From a checkpoint of a small transformer trained on Wikipedia.
Training: a variant of SOAP for these matrices, 450M tokens.
Each number is 128 + 32 x the weight over its row's rms, rounded and kept within 0 to 255. Layers, rows and columns count from 0. Numbers have three digits each. The size before them is the row's rms in percent of the matrix's.

# layer 6 attention key, 128x128, rms 0.189, rows 109-127, columns 0-127
072:145107178091166119167141149132078132099119095141136105162150153166141113094082183142150137147140139119105108131171117062160103098084114111191077154118138129135155124103121114133144161153157156071139145126120157107119139152065159119103129129145158180145087143139150107097095107140088122150180126145144062092066125141063071083171144100168083113157078167165166147114132185098110058219080
089:105076087116124143174135137122172161124143166169151107110146128149103122152110171118154137126224162148158114144134038149134139117139160164139114166171117120105101124114139140106115104187132168170190155130129107176120165118133077193114079199204155148190131128159190102149095185128086198105113177110106153153133148125111170116085061143107128113150149120108151116122118090123146139167170
103:087126128155115127108116098140132110171134106109125122081147126191147194185149144107138076095193154099080130161103195103111079139079174142162179182082166100139143127163170161125126125064146131091154122127099127128164177123085181158135187076085150203131097128159120108105097114118126181144069139076133132065135158099069098141145156166102098101113135118139128151150117168172119098110143
075:134191069124115128161175078160135074159130102100130111092078196161098103115138187119115145115112114059102100099148152134117179100132115139083105123100121116139161145127104122133153053148097080084123122117110172066085093142048116197086104160107102131111067082184040109092152166148108123128146082134104132121129126104121166148107119109122125064159134125144085102158143125115145107128080
092:127097171126143071129127170161147128120138140128148168082116118076102093129093167145148128128151105123108117133160224095063152101118091128195149097144137150139170137149138182175147155150152201141064144119138164121184116141142180152144139146128129134092093117127138141162088088127120110130117082080151138134106123145082043133169177102132168049144076185135137144065137165118137079075133
083:091177106186092093086080064138077160128113163102175156144149084095141096082131065119186117099088131088186137120130157140078145136138143175125140126126109106206173159093096091080134121155138112110136156183103097151097178120088152157071179174091125094157110112143103129117080154136175114100091091089131186146115132161142131152144108115107142115105163099120083117166172155115133186083145
085:092049167143113162173102125132118172127158158096184150195130127148173163138167145067104204120168132120178129169124148094150094060114168140172124182097118145133153175110133127127161143098074109102124133128095129140151129140126158114141108151139100126107169146157102101168140127161193138143113165138093211107107102073145145142074140142105070138089183086155112118129158172124170205128115
082:112155128159098115102087165168109146167144126134112161078139124139103057148187153081121096054094162147094195104116164115079131104107120180098146179078119143159169184139188133132137114169179148154067128149105086158188157142124099155093077140089087105130114091107136174143108125116193120112081120130171172124136155099128116144157097140102159156115071131125101184064149153107140116154088
075:144149139082120084142118163130184173079127100126167177152101105133146084147111072179119110126149128148101128124102160134148060161147107120170128097165166109113176143140130146146133228136109138118128155098115139067159161133126166206188177058154106108107136132122120103105090092188127165118160101183165127178114118130123091144135121107134126100081114198154180156069093137125191114145097
088:155019153135132168159086089138191118126087113100125150104051106108124141131091138163125154122109172170128121132108163204096103131116165131138142139110154158118138121147145087147141110085121110117127143128116084095098118186106189063143109196111132090035108161171137121127173121132141092166122135156123174142163140082110094119103114121163134094130155159117096091147071190119206146148153
111:148137153138104141138132166163093179125152077126160136128137110183123101143122174120090066137121142166178165120123067111182175098133115160165100154154141119133142088148130153153177054132124150167114166111124105161136148143113095113175153122189137179076081082020159116138124193165133173169111103139172138093096084097123130124174068107151166104148085109156109138110147169121189132137094
120:098168114098137116131121053091114091092092125109128075139161078177073141103142071170118134136114128139130161159070101139171097081097143123207132122123130176112179116140115184177136140177105097094161118133129137126085090112167128126080160104148164192101093144161114088158134073137138125136060117140095130146144161114125127156105137115073110185128137155139143177146115072091164228151109
087:091118087189109158115120148123169101165087130154113158105108111179170059151168185150075167098137165188090206104090105136151151111124174084123141177105156129087123123213129075155118085111126131156169099156140076134139118152136144147178124124074160120096097157102139118113111162146158126099064085107155139148101112078141123122100092130124169152126128153135103061181153171146159147066119
099:151209153116122165103177136116128108125163169135137114145140094103119125107144120122172137123157080145198160099094095134133114158099176096147120153143070108102158142145180153135110173141149143153178089101190133099131184041119075129089071140126111113133084119174114101134145086119106155150108147137055126060067115150108078056139120108129164134097088146113183100169166156091107111176127
087:107099164072118114078093127163140109162177105131170141130135092086097060070176147147131108109071151048150144098133124144173127130119102128131146120097141123139115177160176128125160216186103159184084167145097136102191112118194068171122124123139060108138127106161194164103133085140157109152160127091104106111145106144124097121188154110122109161121093115102123111065116143119100128142083
095:146129178138143129143158112151155152139139132155166145117180168144153107134150133033132048119127123162135143153156115138140161139145192155146135157130155168102121138142112079127084111162146119114147170112194148188125152144165098168115140137141134131105089111101092160085173123103147209122171110152132155076111088067193153105133142160194134086191134090193121135083144169100188155182121
101:148129159145097112160130139170173136143161088117204128098098123127124086110149108149120087066110175137123184111157117152081138078138082201145194112138151139107147177132168158154128083160110153109069106100146141162142152152133109132187194069144179151089162129142116182096114171121165140101100141126234136093176084137167105146139118114093132120147107092134107154058104151157125150137119
142:133115121178105140154109117113109115116120132052084113131094117160157176139118080062070162135056119123142101193131114177143130145153100130119096148124147118114096057127133118109130134071120131097134113111131124097132134152147158092110174175083144187125184106140124093162143103177180154116036094130115147216089140170134203179102132135133149132106103158152188123179123125090118117180157
115:132136107120143134165152121153140091144119123162107093074130160131109134122126124123129150070122116122180087133112079126148142180123130106056117186143069121167097064133194109103166075126132116180145096106116142099118141143152037168130159160214159105145124056076143119137154132145133097089121145093079121106160155153176185115120129090156159063144051159113083163119116166163111154140101